{"num_attention_heads": 2, "vocab_size": 32768, "positions": "rope", "parallel_block": true, "init_std_up": 0.074, "learning_rate": 0.0065}
Each number is 500 + 25 x the weight over its row's rms, rounded and kept within 0 to 999. Layers, rows and columns count from 0. Numbers have three digits each. The size before them is the row's rms in percent of the matrix's.

# layer 3 attention output, 128x128, rms 0.0641, rows 81-127, columns 0-127
097:462508528526531513484478534487512491485498499444512472553474475531481500515532510488510504499504468465532519491485470508436483503540503487536523529517501525468498490552536491474458526495526504500474504459509484528502523446528538526525518487556499493503530504534536522492508511487552483502473495473513459473525505496496464501441503504524494518474482515501476485475520487457477477490483
102:513470534515436486534520513501505470487543541515466465535495493457521494495530558492518475514495476489490495550532510499498491485509488473479503508498483525509523479518525542477420444511511487470464487468491515519517497472493476447458486522484508530493465481502512469498504474485540530480520483469489509485479502470496519482521497513527463502537517490494517525491464470500528524511539
101:474465530516463453501500533540503466512501496517533522508494489536475488551502493489507464504481500521522505485509519509524538512497511520531503478489502510470469493482545471525522477455491550470478496482496535488532497533485558499503452472490492482495494523470477539512492491502464521525480478501531471502468499464515525474492563553451540508539513478525480506490506456531478494494520
093:493475462508470518496499491437522518522466501531488509502521477468482559528466515513572492498468519513447482467481479472495534482487468493494464496481510531475516517475460501536485501483531477516512489510462501506535530480490523521519500545531448498487478519547489485516479492501504505481491511543488472515513455487500531491490477469504539488460485492483484482459485466549482480475490
101:507512485498536483524470485522532534554562508498528509487475543539533488502531538489455537508500508496503501518535451489473503504534519507540495480466504507528525510542511546493474499487479482524500467485451486474510496465520534496516479504517547489536521479515466473496467490510515505537538499517468528487518493499459503478505490470501469546464468516497514475495447479503493480458509
107:464500496488495472499535511494491521507520502514518475469510506484519464507502466527440549511527488503457515434563497497515546517521527520479487520527493490474497460504500458520504499534506552508497533485446535505466455538489485493476478490543460475485481519485516523490486466489511496498530493493504503518456528518534500564493508499511543498529469496495517461530503500503479477514488
088:489499481475554474498474516544543512483512514524509491447481484522496463513465523540484496518488530468523523527489518508451501477494503476492479502507497465491476507488492517530481511493507522499516463513458499501486487535485490473518503517523520518464547495507499450494558511482516521530478460503523463493520487497505503512525541498405507485495458500478436504462530505521468487511480
096:521477528527503512519521527515510549493494498465539470508522469459474459469537536471468501559494468590464499522462511511551524508496490523498454477481503479485508491484477494479530519511529498490530493499509553511537519489495505482511492472492489463497539484496493500481503523517500469489469516524529523488439493478488508488504539488547488491516523524514509478500492533507515464481529
100:481503496439506501461522491540468483495519535506544541531526495525492504483474539523511495493506505503476504458462533528508506502508478527561486485459513473548506462502463507455500484463464492505505459494533495463526502528516472526471511495475501489513502480538562513515467491466535512497512518509475523524532532469461514512474499501518519511499515491535516558485523490530525522501511
094:477503508447499481546507488508494533489497464495578514497522504501488479467521470531506511527445510514523511494501530492507478525506512539509509508492474505485490493499496478484530459508521433487492544500539477491520465527523494513491448500420495471498506456503458505490485489507477489474504474560497459504480533484527488461475472500486528538489493469494516495494504532490527481535513
091:494473466514489485539496495439515452505539487530499505494495468491533499545496487435545523492503556487452502475488512486504490519556513497548541544494482513497513532519512504502491482512497518498491493513465499538527457506532517472524497485491510483482495467448498456517522505530498505497483518529443502502536499481490529519545519495458483523479479545522496488469476515526486516503482
096:468498485519479523481497519482470523499501501471493485521478525513468465455521456516491452475482508533516536491492473504553527575480559515495507500498518521474533500488532488513503529513471518480478463482489484462499500488477489536490486524505471518544499500503463483516553476497502522501477517460534476531483499511533501543502484488463496498511492447535471537478501467492521546482535
096:507506474504457524483471478522496497502515516530521520469490504468499479483494547512495473487514513526479459466484497513509533462508519519467545533470520497534502546441504481490495492523462510487457519498458514510510498456486507484494553545473477477497492509536524513530541491532485525516530466485495520572519535556487463511513511493473495497490489513497498500483493492457469472551495
103:527512530483526463487520478471523485489555470525469495522475487472497539511475468550492481470456511489491480501506524533507541559500495511534504494473514524495494482478521495521514522524544491508477468518480465459545507474500505511484504526507443457502490532493502511479512481483479502505533476483493512495477499525502452486468542431487530527488486472510485467514465501486561497507526
101:504477496480516488475486514523441517514482486520473503509472565501483528480536533481471489561531518506467504556463487488542489539481519432509477472511492515529475511495482517527516462506453485469518505519513485527497495506517537487518525519481504509480506527522497547516492535491469499542522517499497468521478526523477510488494531471479500498498510504465561485513484503502547452487522
096:495487475508514475474491540490511500494518519482451515562561511475514509536495524499472476538503501532525563490459473491505490518521513488484519530480439533495518485515527464516494539475509486474471500473516501499453487476517501478481459515498535528534486481489498454508487471504528476457500505494507485500503535446500480460463539523505488461493502528507472467508443495526512500507510
107:450513540498474472502487503457503501461479512495543475478539525541486512497505479520521538526516512501536485466480501515496499433538460518504507485496471524516496448452507522483469502540453531497491471526555471529480510506496481488499489525524515487476526510486457489480499503470507498526475497536483485497492538538508561516511557537501502492507467496476521475501497473511483468517486
096:459523556491491484440427514523503485531580479501492501554480492556513474517536483455502469537541473505529504476486541458489512474532531551504510493521461532517504537489469518524501467483497503512485489503495504468476482509487472497529518511504495495523544492485500495486514498463485476528510485505523483522513464511497511500533447478484481504496513501491492495493485503481508478475500
088:486515529490474517504513474516499548503503512522522522486496491551509462515450561467486451482548511434493492486472507489508489486509569450486452535518512483461471487512517486532515470517543514528547521479507530497485488505521492513526504477474506489488538526501536504497503472472499500474499526485508489472502491503534520530524508486523487487529483458463496466521525514528509500524457
094:498516506494496489513494492511567524531495537476515504483521532459519474456491496556472487460516504546500516516515505546453475482447509476503445522527481478478508513509479488464453472481496541512477525488537468488475532574510492509490483501508508535479496516519479518511495501478484466523470484512475509504511523518523489516502461499473502504531500473521540498490486546454516484531479
114:525482513469478545494449491482518486488536499508484508484499499542515480520534487496532503507477466517485508513501512461444518495519455499514547471505471552524460486532480575468526504534491504531509500512528542492470520492492465487535513521490510460479515511505487476491469521556505515481521463511528521489515465541477522501480500497523471449472534503535482498496471498536497488475483
105:466507517507475499554513492515547474488511517549512484486513481487538508488529457473477469486505505495494527501490502486504458503514534512538501434496488515505489466483522499527492506512479499518504462504533482504543491506532494512482504487485537503498505468524529522462464522527552504462510462473514506447526457505514496493509460492492510454454527489512501574471482519561514522490509
096:523510482452518518511529474449522508518471486465517430507502463476477479489489512486481475477497464521536518534541475509519524495544535465494508514509493493501435482467472482548535479502504534528531531465518506470519500488504489519504503512523528515487518472512532500522492476476470497475492477502510491521499504511490506503481499513560432473471490525525473492464496497510499441534509
098:483526483512483478506535472530463478514503511495483470480546532495468513533484482501525509512512541502483505505538459493507449512476514501502495502452473511515463464493478433474505526491520527466498510525490444527493502503520528445500498525475454462535495512519478504507491484492474466477461484486517487540534462498495486499462477536474479510513498536493543511480501510516468468453463
100:507531473465479508519519472490496487502538540450471559505484478520502453509528503519515520524541488475474485461470561513533509544500545478471529502466492486542497499514523490497519516477518500557486504512526502530501455512523476481534496513455477433509481507470481523508502527482472479505510493468506501525521505453485506482503523451508504492515514513508497553477518479519507535487498
096:545513521508528498491471473511499493481530477506475522460478500475516521484473502503517502466513471522531475466495514492508464488488483483492479501549463475466522527506510473395555491510500516510487501514477485506475501482496551499478540508551493521471528498502499490509511506500536497520505541485465421486479474522511484492499530483444490502516522521489514522525478543491480524474492
096:560530493529546515478495514509489471487501505480503491520509458551498524521509515522506526491478526558546512504464544504502513512501532508495461513481509531526543473520546515460471463458479507483506483510489506463499512548511477472494523508555503518469531489509514500516482532504501542492515501498486546501527484511463456518529443488485508462516508542466535511499509512512504489538488
101:498509483546492505496522513480536551526483505493498448516495442522504491505469504535501498516494506513469504435504504511515480469506515490556498541529530531520506507478536541481512515497531466534491493489471525515561500466497486477499516508485512527506531521476474478489503447495515497496532519468470479458512504520477543494472506487511516506500508492535534531506496413456509519493493
094:454562498538498514475493534493526550468478492486457471501513471469496475504479473468490481447487475470473491474487464453525507502502499512474514477466487539527509541496476480492488482503493519522508528481505482489537480514488449522492481525453460510506495495484524523503496572461525519516554533471480500491531526458532477508523491497484485515504520500478500519478499501535514489469530
109:533537512515460488466478497487506475523508503487484517483497475521496553534499555508528498481541484514513525506501484474463519528509517455470489439505530556458519465512552498495502489494497478524473506484516487486501489477490476515531498476448462511476480516492541495500453496488496462478536495529487525485534542482464496494514486526517472493509455535462478484490512527532477464515533
099:488509495493520510537516510507450490468510463529487435485513532510476543509451485510505553518487522514494514436488469520479502502515461478464489499480479518523516516475475492485511488532487498532494503523474476443488495482518466462519471525523486497472499462510474457572496487511513490473488493528497512512525541471493512464510517531515514507472558557504516489499515480533491491496522
090:555523527488484521512519513540490509484457478475533498518485520497522509464512526530551509511494481553502511518525504473515464470473522486523544451515511536487472511479494483499534489492446534541495493480513461483481499491486529475500497557482510489530482533481459529515508504519503472548510478517508457537477469503481477519554534512478483506505532501530530467516524533468510498516510
089:439506476494561476519484573498482470508555481511515531506549482528495495545518521506516473500513523520501494455536453475518488486446494532527526505503516572497461505511479502474516512481479475512539495486484529472505479473511505461503517488453477517494468523487491460498516538479501494507516484471555510492538498473515504519482480501489530520491499516542498512506501510522518513490505
105:480487477493484528472458483523495479498483480513482532447504486494446494474528516527492478500464512542517549473526508470472534465537465509520487523458466445508485517483491552478501500543519501522492515470507507474526511489506486517476491518449475528478548501509479529500551515505490512505478475538483520520511504440496503526504506548488535508519518533489513495526527458515503460495489
103:477473524518550474511477492480492497481475484478469549464479468453478526522506534513481525526500513494495549521487495518518507493495513492460488527498457543515487476473469549460480502486511523477484521558521532478493458487528479497540505556479517490505502528498472536488552465486446482509523520516474468523517540510533518515514504542489522529529497484502492482516477513521500524496525
113:477491508501526498476541475501464508514474468461503511474482532494530528506533515492473519481505496517485505517498485528496479460506485498532492478467521489541516470421509526526532503526497538533507519510517554488491496510468530481507521466482492473513490487529459457477453529497489475528493532492521514496489503492479550521527545529533435495514473480521477442478512468501503472508515
089:500533463517482532528499470529534476592507568513538507510467562462490494521536469496487486512519516492540538455490483491481472500490499483476504505464496488496516529502440498473493474481478498499484483495504489513475478515478511522499500524521465504490492481494520483468503505482503510542530468514456463471477541464472520485506492473463501512491514506496490494513459491438505509477491
102:526476479533546494469525535467500515500534496528500496485429488497478490511510478524477515493497459513494539475507531444511483520503489494509480549510538454468489488523494463500514495535484530543506488488505489519541507505513526499531483509509460509532514430501502501520501479501513485484474444495476464522491499472481493476481455531514447475514518545512505465501518518514455534491486
099:541527500502514480520471588514525499466472517495501495488514530492503496505539534498506526475497500506533556485490527498490469521509506509495554536495483480539521504483447441496567482486507507511522490496507483510497481492506486510490521563481510479506505491542512540491544512469506493512528495477508557528510502496517457460519470511477472498471528508514511540519524504516475497542491
095:481553507468504478506516501446478525516503440517479504487516520494492563500477504533495528517481485511539472527470508546505490483513564525484493501487505471499504503530514502494492505519482537464437525471518484456489477501492513441510497498518522505491505529496484472509492516484502507471527521464486475510442485511497543448475517484511468498497547499493485463486493499555506512550508
099:471477509466510523558501491540512450470484495483482532495451482522492462528482501482548524494467482519520454490502450501508497505462484492489465558522512497539479477514469543488468514491518490466554534469471507481508518548479507500550503497510495502486488509514506486492486464487493499527476548493548512537486508512518503471546487487472504501507459484500498494544456494512478521498483
100:510507485500512478493534519500550503487486534522521524531469566531509495482436480511552508495483512550495456510498487481552514517469478502464493566493448512555487543481536501518512511503504494489506505517487517502532478473521538494476504492460506486473494501523484557503491487517503519504475488519500478490478491519537510524469532439459505501497478495496531465486513502495461503474482
094:510499523503469423485474499487471467482479508467506509519518507491459521490489499502441496480536538529507511532478493474510490522500508501469459523506524460535510482490475560482505526490460489476521493527549469489491496473541481491475479500467488545425510504510473440520481554483483470458478510490523524503497495491471498509502526511511536464501507498487487488517480520479499480476483
104:492537553526497499507537473493551507526475469474481532512486515499498478514513490445517494507479471510507503552509520445488489503527529494505543519536546543509506494561541517529506497509514507486531493510498528490474543498504536485472470500543482488463504524517477489508499462490514477551472481515529472470511497510468459472527511474511485473505516485473511459479514471507523473540464
096:526512463504498568467480490508485499536478522512507496536496515482502471488474478539451508475502522540513451546538505489540485541553505488513508520509489552476454449480513490499495501491508485499536522468488494483519483480500489508475477530467504471527493518508450462523495531526469486444503480510490498528505533481535526509520478509535505543466454492458518480519484502508497501498494
108:514525525481498476445513500503511505491451511507472523556487509484513494530513523521505519514524539471534504540497498400484497478513545515539520504495480533500547504531445507518503461509503475476483499510500497494544497504511496488532529509489507525535497531525534469477499511508521484519508531484494523509513480524544501492495489494505496468554471490519537459460470468506508506490452
096:515515521487546534522483486508533530461508500522487505510487527524538495507467471496473528501496464507520531461503514499530523475486527511507496464517493508507518530477474511519486471542497510522532520523463488493478472489482494494480543488546499488500471507478535492511516474477561508510464520515536512486451533506497554566550515473504489521462538481482472538503441515493520500522464